Part of a small language model's weights.
Size: 9 layers, width 192, MLP 512 SwiGLU, vocabulary 5032, 5.95M parameters.
Architecture: RMSNorm before each block, rotary positions, no biases in attention or MLP, untied embeddings, normalized queries and keys.
Training: a variant of Muon for these matrices, 316M tokens, 4822 steps.
Each number is 128 + 24 x the weight over its row's rms, rounded and kept within 0 to 255. Layers, rows and columns count from 0. The size above them is the row's rms in percent of the matrix's.

# layer 4 attention output (transposed), 192x192, rms 0.25, rows 69-127, columns 96-143
size [106 114 100 113  95  90  94  99  97  99  96 111 101  97 101  98  97  96 103  91 102 106 105 102 104 104 102 106 108 101 106 103 103  95  96  95 100  99 105 103 103  93 109 100  94  97 103  94  94 102 102 103 105 110 105 101 103 101 103]
[[ 87 113 123 121 176 111 147 147 158 134 122 123 132 185 117 109 164 148 143 126 145 160 120 127 101 142 148 108 170 112 126 100 140 133 136 122 105 159 117 111 153 160  84  95 155 152 146  70]
 [ 94 129 134 119 156 118 165 110 154 148 137 154  67 153 108 113 130 128 106 125 133 136 152 127 119 189 146 148 168 128 130 122 151 138 136 129 146 177 159 116 150 132 100 104 130 123 137  86]
 [143 117 155 123 127 150 136 106 166 107 148 109 104 111 144 135 131 116 112 152  74 192 135 110 133 143 155 165 147 148 131 110 117 133 150 136 148 148 157 125 180 109 149 133 157 166 108 149]
 [103 130 134 113 142 130 111 143 138  89 195 172  99 124 107 148  81 130 209 133 113 164 126 128 141 101 120  87 127  99 142 128 123  91 154 126  89 143 104 140 115 138  94 102 138  94  85 157]
 [164 113 168 138 110 162 162 150 126 123 131 101 136 134 122  97 141 114 134 116 122 107 123  86 132  79 149 131 153 164 143 109 131 126 120 148 115 117 111 172 118 146 135 135 129 155 151 159]
 [143 125 147 149 119 126 155 102 110  68 194 118 151 134 125 157 155 128  99  54 141  84 153 116 147 129 110 101 162 133 129  94  81 124  94 111 132 143 112 143 171 134 150 140 106 167 126 145]
 [156  84 142 161 129 135 157 138 121 139 120 141 106 119 114 137 108 120  94 126 117 130 125 111  97 101  98 150 144 134 104 142 123 157 133 162 107  66 111 116  85 139 134 127 127 108 169 105]
 [ 84 159 130 141 131 172 105 135 138 118 135 144 124 142 175 152  95 114 143 130 120 116 153 152 131  70 108 140  91  95 132 117 146 100 142 183 117 137 120 143 152 146  85 133 159 141 103 157]
 [168 113 114 114 138  78 127  97 154 104 122  93 110 126 144 127 136 144 121 141 120 114 107 117 111  98 130 118 129 121  91 157 119 131  84 122 102 111 116  95  93 144 122 180  99 133 118  89]
 [ 92 102 119  97 109 124 106  97 115 152 131 105 170 131 159 111 131 116 169 140 169 146 154 104 133  85 100 122 102 171 140 128 128 143 128  95 188 132  99 132 113 106 144 138 108 131 148 129]
 [126 120 171 185 142 115 104 126 124 122 163 165 114 129 119  94 136  97 160 148 161 102 115 138 132 118 130 112 117 177 176 129 147 117 139 180  94 140 110 142 110 160 182 139 127 108 126 160]
 [160 119 119 111 157 119 212 130 113 159 139 101 149 122 153 133 133 117 130  94 167 146 139 129 140 197 106 125 158 122 120 139 138 147 113 100 112 107 127 106 104 128 121 154  89 119 133 110]
 [158  91 115 103 134 146 151 149 183 119 125 126 146 109 143 128 142  78 147 153  89 129  63 142 120 115 121  98 121 153 132 170  85 111 133 151 149 119 144 108  90 108 132 127  87 139 147 126]
 [144 111 153  74 153  81 157 116 109 108 108 117 117 155 145 127 178 160 115 145 111 111 118 129 160 133 160 170 165 163 146 142 137 144 141 145 146 106 112  99 143 124 129 133 120 124 147 130]
 [135 101  98 155 161 130 112 118 140 162 189 120 151 122 129 131 111 115 111 121 129 106 163 133 132 121 109 116 148 135 127 153 117 100 119 138 163 142 159 101 158  76 148  95 114 126 115 183]
 [100 127 153 106  92 143 165 150 121 119 111 110 133 122 153 131 119 108 160 111 100 134  76 125 142 132 151 178 127 136 130 155 100 171 148 174 137 124 137  87 161  94 160 160  72 124 124 135]
 [140 121 140 120 109 102 168 145 147 127 109 129  91 143 115 129 134 150 138  92 136 154 138 141 135 105 135 157 115 137  83 123 133 151 122 110 153 115 119 125 156 187 116 114 144 102 144 124]
 [180 139 128 137 121 115 135 109 142 120 157 124 109 130 162 106 120  83 100 112 156 131 124 151 111 108 161 128 137 148 151 108 152 171 127 123 128  95 158 126 143  97 127  91 150 166 132 145]
 [ 81 172 120  98 157 111 136 145 129  92 148 146 120 128 134  87 184  85 148 102 180 127 174 148 133 121 124 127 120 178 110 161 130 132 104 108 128 104 163  90 146 155 132 124 126 145 108 116]
 [117 116 111 142  96 145 147 134 142 108  76 148 166  98 129 120 104 151 152 128 135 108 166 140 117  98 141 128 170 118 107 132 100 170 136 116 126 161 143 103 101 122 135 155 114 124 168 119]
 [ 96 164 123 113 146 128 123 115  93 119 148 163 157 141 146 108 176 133 126  64 119 126 138 140 123 174 150 150 103 110 120  98 126  96 167 151  69  78 144 141 144 116 104 115 114 101 116 121]
 [127  92  71 122 125 159 121 107 110 125  95 103 110 130 134 152 139 133 177 145 115 128 123 141 131 154 146 124  99 128 138  95 106 117 142 132 152 105 142 120 132 154 123 155 158 136 167 113]
 [148 104 115 153 140 125 139 102 140 112 123 152 107  65  85 138  73 162 129 113  66 123  78 174 143 138 131 159 131  90 159 116 138 108 151 158 122  87 124 127 162 185 117 130 155 158 116 114]
 [103 165 110 135  70 133 158  93 135 140 153 142 132 112 146 144  98 110  85  48 148 103 129 132  96 126 172 116 138 142 106 146  99  70 146 167 114 153 112 123 130 103 143 108 136 112 143 171]
 [136 106 124 122 141 161 183 137 129 162 115 157 130  91 136 102 164 149 111 135 114 108 122 158 104 114 151 139  97 152 131 168 136 176  95 116 135 140 142 108 118  95 153 153  93 128 105  78]
 [126 140 145  87 103 100 147 130 125 133 114 159 129 109 122 111 181 114 145 166 116 138 144 127  97 118 139 145 120 122  86 128 150 157 164 128 148 133 136 114 119 154 128 168 135 111 146 139]
 [135 140 132 131 137 156 110 125 152 141 153 108 117 108 138 135 137 122 143 123 139 138 118 111 152 150 123  77 151 128 120  86 176 154 159 101 155 136 131  90 148 161 107 170 138 131 113 114]
 [117 105 130 140 121  83 145 153 151 136 127 125 118 188 135 142 113 164 123 107 115  98 122 133 119 114 159 156 164 137 108  78 132 128 129 125 136 137 152 146  79 112 152 175 140 106 121 159]
 [142 131 144 140 152 114 168 129 106 148 125 119 123 153 170 136 125 155 122 144 166 131 121 132 126 144 127 117 117 102 152 159 108  99 130 134 114 169  76 103 106 136 130 172 156 134 101 134]
 [137 158 128 110 116 179 103 109 137 151 112 136 141 110 102 122  95 136 125 147 123 122 126 109 108 150 121 157 134 144 105 123 160 128 108  84 169 110 118 118 115 119 122 177 125 150  95 145]
 [159 109 111  88 159  96 103 152 150 147  94 147 131 117 100 116 128 163 126 108 135 140 135  99 152  92  94  85 137 134 139 118 137 146 156 128 133 141 121 153 133  84 168 144 158 114 112 121]
 [ 93  99 153 108 126 134 133 146 143 181 122  73 141 178 134 157 126  92  80 116 144 107 118 125 146 139 153 124 103 134 128 169 120  87 153  98 136 137 138 113 101  96 117 145 102 155 158  99]
 [148 133 145 153 117 164 121 155 135 125 148 146 137 111 112 101 138 124 117 149 159 143 163 120 125 109 156 144 118  91  82 157 131 118 152 119 105  68 113 145 155  80 150 122  78 150 136 154]
 [155 110 196 164 150 156 134 120 138 133 140  74 111 163 121 146  68  98 124 144 153 125 130 151  92 169 106 107 136 131 154 154 136 123 139 121  93 129 152 139 131 137 138  66 133 110 156 119]
 [ 97 125 122 101  99 122 120  86 151  82 146 132 153 143 154 130 102 144 103 133 144  66 140 135 135 103 125 115 153 148 107 101 122 132  95 134  95 114 113 136 110 152 164 119  92 126 144 115]
 [133 142 117 118  98 105 116 133 120  79 130 107 150 166 180 150 152 108 114  98 112 124 132 114 110 135 118 155 140 111 150 168 157 125  95 116 124 129  90  35  92 125 111 123 151 156 136 101]
 [184 133  80 141 127 149 141 140 176 142 102 119 155 126  58 146 125 144 117 187 111 129  83 136 117 100  99 123 136  78 136 134 148 137 104 106 139 151 123 140 147 145  94  80 115 144 132 121]
 [150 134  94 157 107 106 125 160 156 153 110 141 128 149 146 121 105 131 129 126 163 129 123 128 146 160 136 161 154 163 131 131 102 142 132 167 114 109 154 108 162  74 139 174 106 106 123 123]
 [180 123 149 161 125 101 142 133 151 116 150 118 136 118 123 139 151 129 131 118 114  85  82 126  92 111  86 127 138 105 138 146 123 119 123 148 101 147 139 142 125 109 172 141 102 119 155 129]
 [139 149 129 111  88 110 152 102 143 112 125 104 113 130 109 120 158 115  90 152 121 104 137 116 140 125  87 106 121 135 119 160  87 139 158  92 112 111 150 120  92 140 158 161 116 135 122 100]
 [140 138 112 155  79 119 122 127  91 118  90  99 153  85  90 124  96 165 135 162 148 136  81 138 111 125 126 169 142 133 135 140 134 130 144 113  92 107 161 126 124 164 136 133 161 130 113  82]
 [133 153 132 154 129 172 118 111 140 166  84 112 141  98 133 128 126 115 158 110 171 156 130  93 158 110 137 164 127 138 134 138 107 153 134 111  93  95 107 126 169 165 159 149 147  85 119 107]
 [116 117 140  85 147 127  94 129  96 144 133 147 130 105 141 147  77 135 110  98 127 114 160 111 123 140 102  72 116 139 127 137 136 150 146 139 137 129 104 129  92 154 106 131 140 145 169 151]
 [148 138 124 136 131 133 146 103 117  99 134 149 129 112 118 135 130 142 120 119 188 149 122 142 151  87 145 148 156 124 153 114  83 148 137 103 151 111 147 118 144  93 142 168 166 154 108 125]
 [107  94 152 123 118 122  96 168 141 153  76 123 150 109 147 107  99 104 109 141 127 117  95 140 148  91 131 102 158 144 127 131 128 162 148 134 148 137 120 151 133 144 128 148 155 143 118 105]
 [137 120 164 125 144 109 106 121  83 121 125  96 131 152 130 132 140 112 131 129 133 103 111 137 137 107 123 127 127 138 115 138 178 124 116 127 129 125  96 155 127 104  94  82  88  97  82 151]
 [172 109 132 138 119 165 120 121 120 132 148  90 136 122 158  83 143 121 118 147 128 148 162  90 139 143 130 135 115 126  89 145 114 128 146 119 161  90 131  71 130 114 120 160 120  99 140 164]
 [117 134 124 145 122  90 168 123 130 125 135 137 183 121 148 118 157 104 133 125 104 105 181 134 147 142 151 128 140 174 129 150 203 131 115 184 123 139 145 142 142  88 133 139 177 114 135 143]
 [158 117 122 131 152 107 134 153 160 109 165 127 146 118 131 150 114 131 138  93 143 147 103  96 123 151 136 147  85 179 120 119 107 155 158  94 103 132  91 105 129 110 124 105  99 147 207 117]
 [156 145 132 134 145 127 115 146 114 134 140  97 155 127  91 132 114 120 147 128 134 107 164  97 110 134 157 109 184 114 114 145 173 108 139 105 194  67 150 102 113 119 128 180 113 172 133 119]
 [117 155 187 109 117  98 141  65 157 101 154 149 129 124  95  93 138  84 114 169 129 133 114 129 112 130 128 159 126 169 163 165 129  97 133 128 125 109 131 102 128 109 129 111 121  82 112 115]
 [132 121 156 158 135 120 137 117 125 103 113  84 134 135 103 151 113  88 130 113  98 136 104 169 120 123 148 149 141 152 128 102 124 143 135 129 109 155 117 148 101  96 127 110  96 169 158 133]
 [ 97 113 141 108 163 100 120 111 139 118 127 200 106 164 120 150  97 144 146 118 124 124 100  93 123 164 121 101 104 146 110 118 139 115 135 119 124  87 109 125  92 159 108 112 144 159 129  96]
 [108 145 128 100 154 154 150 152 156 124 122 106 157 134 128 136 139  96 134 112 140 120 104 100 160  89  95  90 107 157 127  92 132 150 136 129 115 112 144 121 115  76 128  94  90 112 123  76]
 [150 146 100 102 135  82 112  99  99 152 122 163  87 107 145 117 137 153 114 146 139 124 102 113 133 114 109 109 114 125 144 156 137 136 110 121 144 132 103 151 146 131 119 134 119 140  80 127]
 [ 87  99 152  67 166 146 136 127 114 123 112 134 126 114 137 179  76 129 162 112 125 127 113 171 149 107 116 126 187 111 167  99 144 148 178 139  94 141 144 128 151 135 101 118 119 106  78 123]
 [ 76 129 139 136 120 112 148 141 123 131 142 140 143 110 150 115 144  90 111 128 121 130 207 122 153 111 101 160 108 110 156 124 137 197 118 149 169  98 121 129 180 120 113 116 126 159 106 153]
 [158 140 106 116 148 142  88 134 142  88 171 109 126 102 155 129 119 183 108 159 138 164 128 147 133 137 138 100 124 150 164  73 139 102 124 135  75  99  97 130 127 150 105 182 141 130 123 117]
 [134 185  62 146 169  82 118 116 102 117 147 128  97 129 132 129 177  91 139 184 118 133  94  99 151 134 141 127 149  85 139 125  85 160  96 128 121  68 100 137 176 119 165 168 149 112 113 119]]
# layer 4 attention value, 192x192, rms 0.0991, rows 70-127, columns 96-143
size [110  93 108  95  91  97  93  93  96  96 108  95  96  99  95  94  94  95  91 101 104 100 100 103 100  97  99 104  98  99 102 102  92  91  90  97  96 103  97 103  90 102  97  91  93  94  94  91  98  98  99  98 103 100  94  98  96  98]
[[ 97 175 119 132 130  87  72 108 140 148 131 153 123 138 122 114 176 126 127 156 168 148 156 148 122 147 114  93 129 125 195 108 103 106 125 113 106 156 136 112 151 120 146 102 124 130 140 126]
 [110 168 138 128 117 127 166  91 140 139 100 160 135 134 140 146 149 130 137 102 118  83 134 142 117 154 108 149 155 138 138 130 110 145 155 137 157 121 106 137 113 139 127 180 157 113 109 117]
 [119 128 119 175 120 132  90 143  75 128 130 128  58 118 102 143 126 127 121 139  95 145 103 151 165  99 112  97 120 101 118 113 148 128 164 184 116 104 119 147  98 136  82 178 106 124 105 138]
 [102 142 129 106 127 169  67 142 153 135  86 103 161 115 137 105  89 180 138  58 130 112 195 115 135 135 166 107 117 154 126 135 139 157 141 115 190 133 122 110 122 139 128 121 138 109 119 115]
 [149 149 115  73 145 131 113 112 169 113 136 165 153 143 128 130 170 121  79  86 180  88 126 138 137 142 141 107 145 125 119 159 111 130 157 177 164  62 143 142 107 190 124 118 133 118 103 128]
 [103  91  79  89 111 145 142 110 137 109 148 148 141  98 132 147 116 114 109 179 149 164 102  82 135 132 145 165 116 151 125 100 118  75 135 100 129 143 118 152 134 143 136 144 135 103  82  86]
 [150 147 113 145 132 137 126 139  94 147 103  58 124  82  91 153  73 136 106 127 102 128 172  90 152 115 108 114 127  99 147 125 130 140 123 112 125 108 144 141 105  84 150 143 170 137 111 167]
 [115 153 146  99 151 155 150 134 134 148 141 145 123 116 126  94 157 112 128 131  92 109 113 114 156  76 109 109  99 146 118 131 135 108 101  96 128 149 178 135 105 178 123 101 124  99 152 121]
 [157 114 134 107 165 162 132 119 158 115 158 113 137 167 127 148 133 130 123 113 120 102 126 148 121 137 126 159 139 144 182  83 107  95 202 129 100 105 128 162 128 146  84 137 129 111 108 147]
 [147 142 130 109 102 175 172 136 151 102 116 119 116  85 137 173 108 148  87 135 128 153 127 156 111 128 135  94 113 116 116 168 123 127 140  80 104 147 134 139 162  94 154 166 146 147 129 141]
 [ 76 133 135 128  68 112 102 168 155 131 129  77 144 120 119 106 149 128 157 114 152 111 116 144 153 132 146 119 129 160 174  98 131  89 122 121 146 138  95 127 150 129 118  76 167  88 140 115]
 [114 142 123  98  98 150 154 122 100 123 164 105 118 127 116 113 160 139 108 162 160 154 107 173 114 117 113 152 184 142 159 133 108 124 130 125 131 194 116 164 124 163 154 119 144  85 140 138]
 [105 143 130 138 155 146 119 102 137 176 176 124 158 107 127 150 113 134 152  90 150 125 150 150 144 139 135  80 133 132 113 154 146 136 115 118 144 127 167 137 128 104 139 127 117  94  81 155]
 [128 129 159 119 152 121 130 142 156 105 140 122 124 135 168 127 173 127  98 123 137 158 116 147 126 104 118  89 189 125 139 118 126 123 110 135 124 125 116 112  97 129 124 146 171 122 115 138]
 [ 76 127 144  87 160 156 146 133 123 145 174  91 132 145 134 139 184 124 156 129 124 141 138 116 153 119 117 120 114 134 116 162 124 133 137 129 109 123 105  78 121 133 140  97 129 135 138 107]
 [142 147 135 128 155 140 108 154 142 122  77 127 148 129 137  99 152 122  95 120  93 145 179  66 104 141 138 123 141 114 125 134 140  93 121 108 174 107 138 116 109 162 125 191 181 157 142  91]
 [164 137  95 105 140 136 156 132 141 149 126 116 107  97 122 107 145 140 102 106 141 177 102 140 101 150 150 165 126 122 164 125 135 114 102 106 126 153 141 140 136 110 159 147 143 175 116 101]
 [118 122  84 147 128  97 125 148 145 168 165  91 125 147 102 159 125 131 105  48 112 118 137 134 159 166 122 146 143 172 134 143 100 156 145 111 148 170 108 184 146 140 115 130  99 130 147 145]
 [144 104 156 165 155 150 165 143 154 123 115 130 130 173 120  75 154 124 136 199 128  94 142 124 158 129 115 153 115  68 108 143 110 109 137  97 107 130 119 105  88 141  96 125 110 177 137  84]
 [122 126 121 156 127 124 133 115 127 163 163 157 116 127 151 154  93 148 114  89 162 112 140 155 123 113 134 128 126 110 117 127 121 141 106 124 170 158 169 113 101 130 172 121 137 116 128 142]
 [ 96 137 135 119 111 112 139 106 158 132 134 170 157 134 134 109 107 126 131 125 146 125 111 142  90 128  87 106 133  86 103  99 130 116 123  79 113 132 108 134 131 121 133 100  82 132 158 180]
 [ 99 166 119 147 145  78 103 114 144 147 117 151 150 142 105 104  82 152 124 135 149 122 148 144 123  98 105 103 156 156 119  70 135  77 127 125 167 116 120 153 169 141 140 159 159 132  98 125]
 [120  93 132 129 155 103 150 109 143 125 110 119 156 112 112  85 135  95 128 120 133 129 129 166 185 110 128 154  90 136 143 155 135 159 127 148 137 153 163 144 124 146 107  85 147 110 162 105]
 [143  88 144 188 153 143  98 112 126 142 125 124 123  93 127 138 170 137 107 159 155  99 126 112 146 150 131 165 108 135 118 127 159 128  95 120 109 134 138 159 124 147 122  57 149 144 118 171]
 [ 88 127 119 138 146 149 127 162 109 145 129 107 121 129 164 150 134 124 153 103 132 126 147 103 130 127 138 121 121 144 172 148 121  93 108  88 151  98 120 102 142 115 140 130 121 137  79 147]
 [150 117 112 127 170 119 114 145 137 109 115 166  98 171 158  89 115 185 135 117 100 121 162 106 143 163  50 132 112 106 145  97 101 110 143 156 126 160 167 170 143 138 157 161 139 117 101 153]
 [138 119  97 163 167 121 125 120 110 119 144 154 116 111  69 152 139 145 127 141 130 117 105  97 146 123 121 145 134 102  98 118 137 132 143  91 157 134 130  91 148  97 137  93 145  95 140 105]
 [142 131 147 185 104 150 106 123 137 119 114  97 169 141 115 151 164  88 151 120 125 143 115 137  91 185  90  90 126 136 108 121 154 136 104 160 135 107 144  94  91  78  92 118 135  85 115 123]
 [ 80  88 130 169 146 110 171 103 130 127 133 154 100 133 146  70 118 113 143 144 119 148 150 153 115 132 165 145 123 116 153 156 175 124  99 156 161 125 130 126 123 144 101 129 120 131 110 125]
 [102 109 116  96  61 122 111 130 149 146 114 186 114 178 112 134 146 139 145 164 180 113 111 124 124  94 109 160 134 158 115 135 124 144 141 140 110 136 111 126 110 149 162 133 164 127 128 120]
 [113 109  98 150  82 114 105 120 114 118 142 119 190 141 115 137 149 124 141 140 135 151 123 131 143 157 126 118 145 113 156  91 133 123 114  89 123 140 149 115 134 129 136 122 108 108 166 106]
 [154  82 136 114  78  96 103  94 138 126 134  95 132 140 157 119 127 111 130 154 127  99 112 126 129 150 144 114 128 209 150 114 108  71 133 116 108 144 116 104 122 148 140 155 153 128  83 110]
 [118 100 121 119 130 121 118 107 132 119 117 149 124  94 131 145  72 149  93 193 127 140 131 138 144 154 112  97 182  83 163 142 108 168 112 122 120 118 149  93 136 148 160 109 129 109 129 130]
 [114 114 154  97 106 144 143 118 135  82 143 107 150 143 150 121 123 108 127 146 134 147 157 140 156 106 123 100 121 129 152 182 125 171 165 145 144 137 113 127 107 114 135  88 139 130 129 109]
 [ 93 179 125 121 156 149 104 131 142 128 147 144 187 101 131 135 133 149 165  99 137 138  79  94 151 159  82 130  97 123 144 137 113 170 109 185 138 137 144 156 144  99 108 139 136 120 151 113]
 [149 141 138  76 108 117 107 139 111 100  65  82 124 132  94 167 155 131  88 165 117 176 136 144 126 112 165 173  90 180 131 105  98 128 139 130  77  93 103 171 125 158 140 135 120 101 144 145]
 [118 112  79 131  92 131 105 157 121 196 161 133 123 154 147 122 151 125 143 141 103 141 118 145 127 132 118 146 139 113 116 159  53 119 151 126 170 138 131 117  75  89 148 119 144 165 124  94]
 [148 136 108 123 104 129 121 117 165  73  82 154  83 168 142 116 146 117 116 140 132 159 192  99 133 149 128 121 122 113  86 167 165 141 127 108 134 132  92  91 123 142 139 134 105 142 140 105]
 [185 193 111 124 107 151  95 110  74 130 123 127 131 150 107 101 149 128 120 142 121 111 123 134 108 136 135 127 131 119 126 144 102  87 151 116 119 159 151 143 159 138 141 156 126 152 106 134]
 [149 143 141 148 116 137 118 146 121 160 120 125 135 142 124 129  86 100 191 171 147 111 121 133  97 105 165  81 139 151  86 134 153 150 127 127 151 130 103  94 109 124 152 137 133 114 131 156]
 [119  92 134 122 123 108 104  76 141 169 137 120 120 111 153 120 107 136 158 119  80 111 165  76 122 146 134 177 132 147 119 144  91 156 136 150 106 153 136 100 174 150 120 115 114 150 110 121]
 [157 157 117 197 149 107 164  95 138 123 130 152 141 143 131 106 108 136 123  88 128 105 144 106  99 126 128 117 120 128 137 110 158 117 101 132  97 150 122 147 169 144 109 153 126 167 163 182]
 [160 123 137 120 119  97 134  99 145 140 136 107 198 140 113  84 173 127 156 119  60 125 117 139 116 149 141 150 129 144 112 113 112 119 153  93 153 112 121  91 110 160 144 102 123 116 137 116]
 [143 136 137 143 132 124  86 131  91 145 131 169 134 124 128  96 141 123 155 159 151 134 133 104 133 122 120 148 117 140  88 104 166 139 160  91 143 110 158 120 117 141 160 157 132 128 110 132]
 [132 111 171 122 125 143 132 192 137  95 162 116 151 124 107 128 129 134 178 124 112 120 117 155 121 118 134 137 108 132 107 111 132 131 114 161 134 147 137 130 134 143 171 148 140 162 137 109]
 [ 82  93 135 128 128 119 155 143 144  98 160 117 117 162 136 132 134 139  94 114  77 133 137 117 145 187 154 137  63 165 132  89 120 128 142 131 119 109 166 114  78 148 116 124 138  95  96 159]
 [144 133 149 145  91 167 144 140 139 116 124 142 126 106 199 150 106 118 141 137 157 109 133 132  50 158 116 112 106 121 129 152 147 128 147  79 116 142  89 140 111 150 125 111 160 164 134  90]
 [134 104 143 119  94 108 124 152 152 136 144 140  71  95 156 143 146  89 123  93  87 107 137 135  96 122 107 124 153 149 148 160 127 119 115 171 151 118 140  80 121 129 114 126 128 111 142  92]
 [146 160 162 120 100 125 100 150 121 108 152 133 167 149 157  82 160 137 159 123 116 118 143 138 136 102 153 137 138 133 136  89  80 116 127 130 140 153 115 104 154 132 131 116 127 127 129 117]
 [113 139 165 120 102 143 136 132 132 152 128 132 122 145 147 125 116 152 115 117  99 140 138 118  86 159 146 141 138 105 156  69 109 133 140 134 157 104 138 127 119 143  97  58 154 130 127 133]
 [164 101 144 119 107 180 116 149 163 159  89  86 147 125 131 154  95 117 157 131 121 117 105 155 155 168 149 143 144 136 112 175 133 141 143 125 152 124 107 167 160 173 165 118 101 114 113 107]
 [136 142 144 137 116 111 148 104 112 116 148 175 175 117 110 149 123 122 153 119 131 138 127 121 171  85  89  96  67 134 137 140 124 105 104 141 106 155 111 196 131 130 118 134  93 109 124 191]
 [135 117 158 122 137 136 134 149 131  86 114 141 123 135 124 109 118 129 125  96 144 129 147 126 162  83 154 141 140 130 156 159 167 120  96 121 107 147 103 143 142 140 181  91 117 119 113 123]
 [ 91 139 130 129 117 155 115 110 111 142 153 124 123 143 165 121 120 132 154 121 116 113 134 115 140 105  85 154 121 161 121  93 172 147 127 185 105  85 139 131 126 117  98 114 114 134 151 122]
 [121 140  93  99 134  92 110 145 101 161 104 151  98 105 107 108 156 168 123 140 156 138 118 138 165 121  96 109 163 130 160 140 166 154  78 129 127 101  99 129 149 145 136  82 134  95 165 127]
 [143 167 135 136 180 107 120 129 135 142 165  96 132 111 125 154  97 138 168 107 165 119 151 124 112 150 105 140 121 132 179 119 127 142 122  93 121 129 142 171 137 150 153 105 125 125 159 104]
 [128 122  90 137  69 156 185 120 168 121 100 154 135  76  86 159 157  88 127 123  96 138 142 171 139 144 125 119 133 106 114 115 127 141 130 145 188 109 171 120 141 113 140 187 155 128 138 133]
 [102 165  77 106 119 140 139  89 133 126 154 101 143 109 127 172 124  77 184 108 112 121 109 136 111 122 106 131 100 118 123 133 151 115 129 123 158 117 105 126  77  92 163  49 153 170 122 139]]
# layer 4 attention query, 192x192, rms 0.102, rows 128-138, columns 96-143
size [103  89 102  90  90  97  99  89  84  79  86]
[[142 125 111 140 102 177 109 134 133 161 144 121 128 127 120 142  85  74 138 130 147 115 128 111 163 126 149 110 124 179 129 142 143 144  64 148 146 152 114 122 144 117 138 130 145 140  99 140]
 [113 116 139 114 125  93 158 136 118 162 116 116 139  95 150 103 154 183 138 105 109 184 133 149 118 123 121 132 158  81 147 140 107 135 126 131 125 137 111 120 111 134  91 111 145  86 173 155]
 [ 83 128 130 103 142 138 126  84 125 103 138 115 169 160 104 138 140 109 134 163 161  73 149 121 126 135 167 139 111 182 130 108 107 158  75  98 132 116 128 132 127 140 175 139 113 164 134 127]
 [119 166 124 131 124 106 157 120 139 137 125 107 158  68 133 127 139 145 166 114 144 125 124 148 144 125 118  96 170 111 118 104 128 167 108 123 170 196 125  81 136 124 149 147 158 109 182 168]
 [110 149 111 118 111 141 109 110 102  95 105 129  82 137 182 136 148 108 151 153 151 115  98 167 139 181 127 148 156 117 122 134  98 113 123  75 138 109 111 101 137 103 166 126 200 141 144 106]
 [ 89 120 111 135 111  91 114 126  74 115 119 114 114 119  97 120 145  92 117 138 129 154 113  88 120 149 153 145 125 156 119 117 110 121 124 108 117 123 133 117 156 158 207 108 148 133 164 127]
 [144 166 138 133  67 129  97 146 139 160 133 142 129 129 113  73 152 140 127 108 128 147  93  67 148 125 129 138 106  85 120 160 131 139 141 159 125 140 137 144 123  78 148 168 139 123 152  72]
 [115  99 128  74 144 150 104 130 117 152 136 122 144 116 151 120 125 126 151  96 121 105 100 111 119  98 111 115 110 162 128 124 131 132  99  80 120 116 119 146 111 143  96 133 116 150 141 144]
 [114 103 161 118 118 133 148 133 128 123 150 135 140 113 101 110 111 164 160 140 129 152 154 117 116 155 164 165 125 114 135 115 142  98 141 127 117 131  93 145 159 134 152 123 106 104 122 163]
 [111 108 135  63 130 153 152  97 109 135 160 135 144 109  61 128  96 127 155 133 126 142 141 173 129 124 151 122 129 176 134 108 160 105 102 147 158 142 142 164 167 120 108 128 136 132 162 101]
 [154  98  72 133 120 125 135 118 114 134 133 155  71 164 138 159 125 137 116 116 124 120 169 117 137 149 131  99  93 125 118 115 129 137 128 177 118 125  88 161 148 114 158 139 111 164 152 106]]
# layer 4 attention key, 192x192, rms 0.0973, rows 128-137, columns 96-143
size [104  87 106  90  92 101  94  93  88  88]
[[120 131 132  65 102 149 102  95 133 108 121 122 161 155 140 148 153 105  99 130 132  95 115 131 137 124 159 130 107 135  92 108 150 112 105 129  72 115 119 159 101 130 132 150 172 127 104 161]
 [103 113  71 173 130 127 124 150 108 145 152 115 128 151 155 153 104 133 102 124 101 141 109 101  80 130 137 114 116 142 110 126 135 137 109 152 155 179 113  91 109 105 101 119 107 139 125 112]
 [108 116 122 120 142 113 162 136 157 143  80 136 141 114 173  96 139 121  90  70 157 141 153 115 119 135 117 155 162 119 122 122 120 165 135  96 160  93 134 126 139  92 105  89 123 119 122 117]
 [108  81 147 104 109 149 102 100 124 144 122 130 126 150 144 133 114  80 107 121 117 151 144  92 114 159 115 123 124 177 163 117 148 122 117 169 119 143 136 131 128  95 123 117 114 120  90 112]
 [134 117 133  96 156 122 147 150 165 103  78 114 110 119 116 117 157  74 116 116 126 127 169 114 117 126 135 142 147 133 106 157 123 120 117 115  95 149 149 136 109 148 126 154 141 156 150 120]
 [127  96 115 160 100 114 148 124 115 155 136 177 134 124 148 134 111 109 125 130 133 105 127 159  88 110 108 113 114  55 144 111 115 164 165 143 131 144 127 126 119  86 138  99  93 135  62 142]
 [138 113 112 111 108 107 118 113 160 106 103 113  67 130 104 131 136 163 135 144 156 138 120 138 144 115 149 171 145 118 123 122 137 138  91 120  88 146 129  85  94 110 118 134 152 105 105 165]
 [152 158 101 156 137 131 149  79 132 128 138 146  94 132 124 127 123  95 150 102 126 119 133 157 150 148 105 141 121 108  84 151 142 115 132 150 136 159 169 150 172 192 136 155 170  95 143 141]
 [145 142  97 149  92 110 123  98 149 101 133 128 108 144  78 141 130 219 107 119  95 107 138  94 109 126  90 118 105  98 154 101 145  88 103 149 124 148 158 127 123 101 138 113 118 124 129 110]
 [108 122 119 126 146 121 121 109 131 104  78 127 144 101 104 120 168  86 153 119 110 135 174  86 113  84 115 155 100  83 150 154 124 130 128 106  82 113 139 148 135 136 144 157  84 120 148 169]]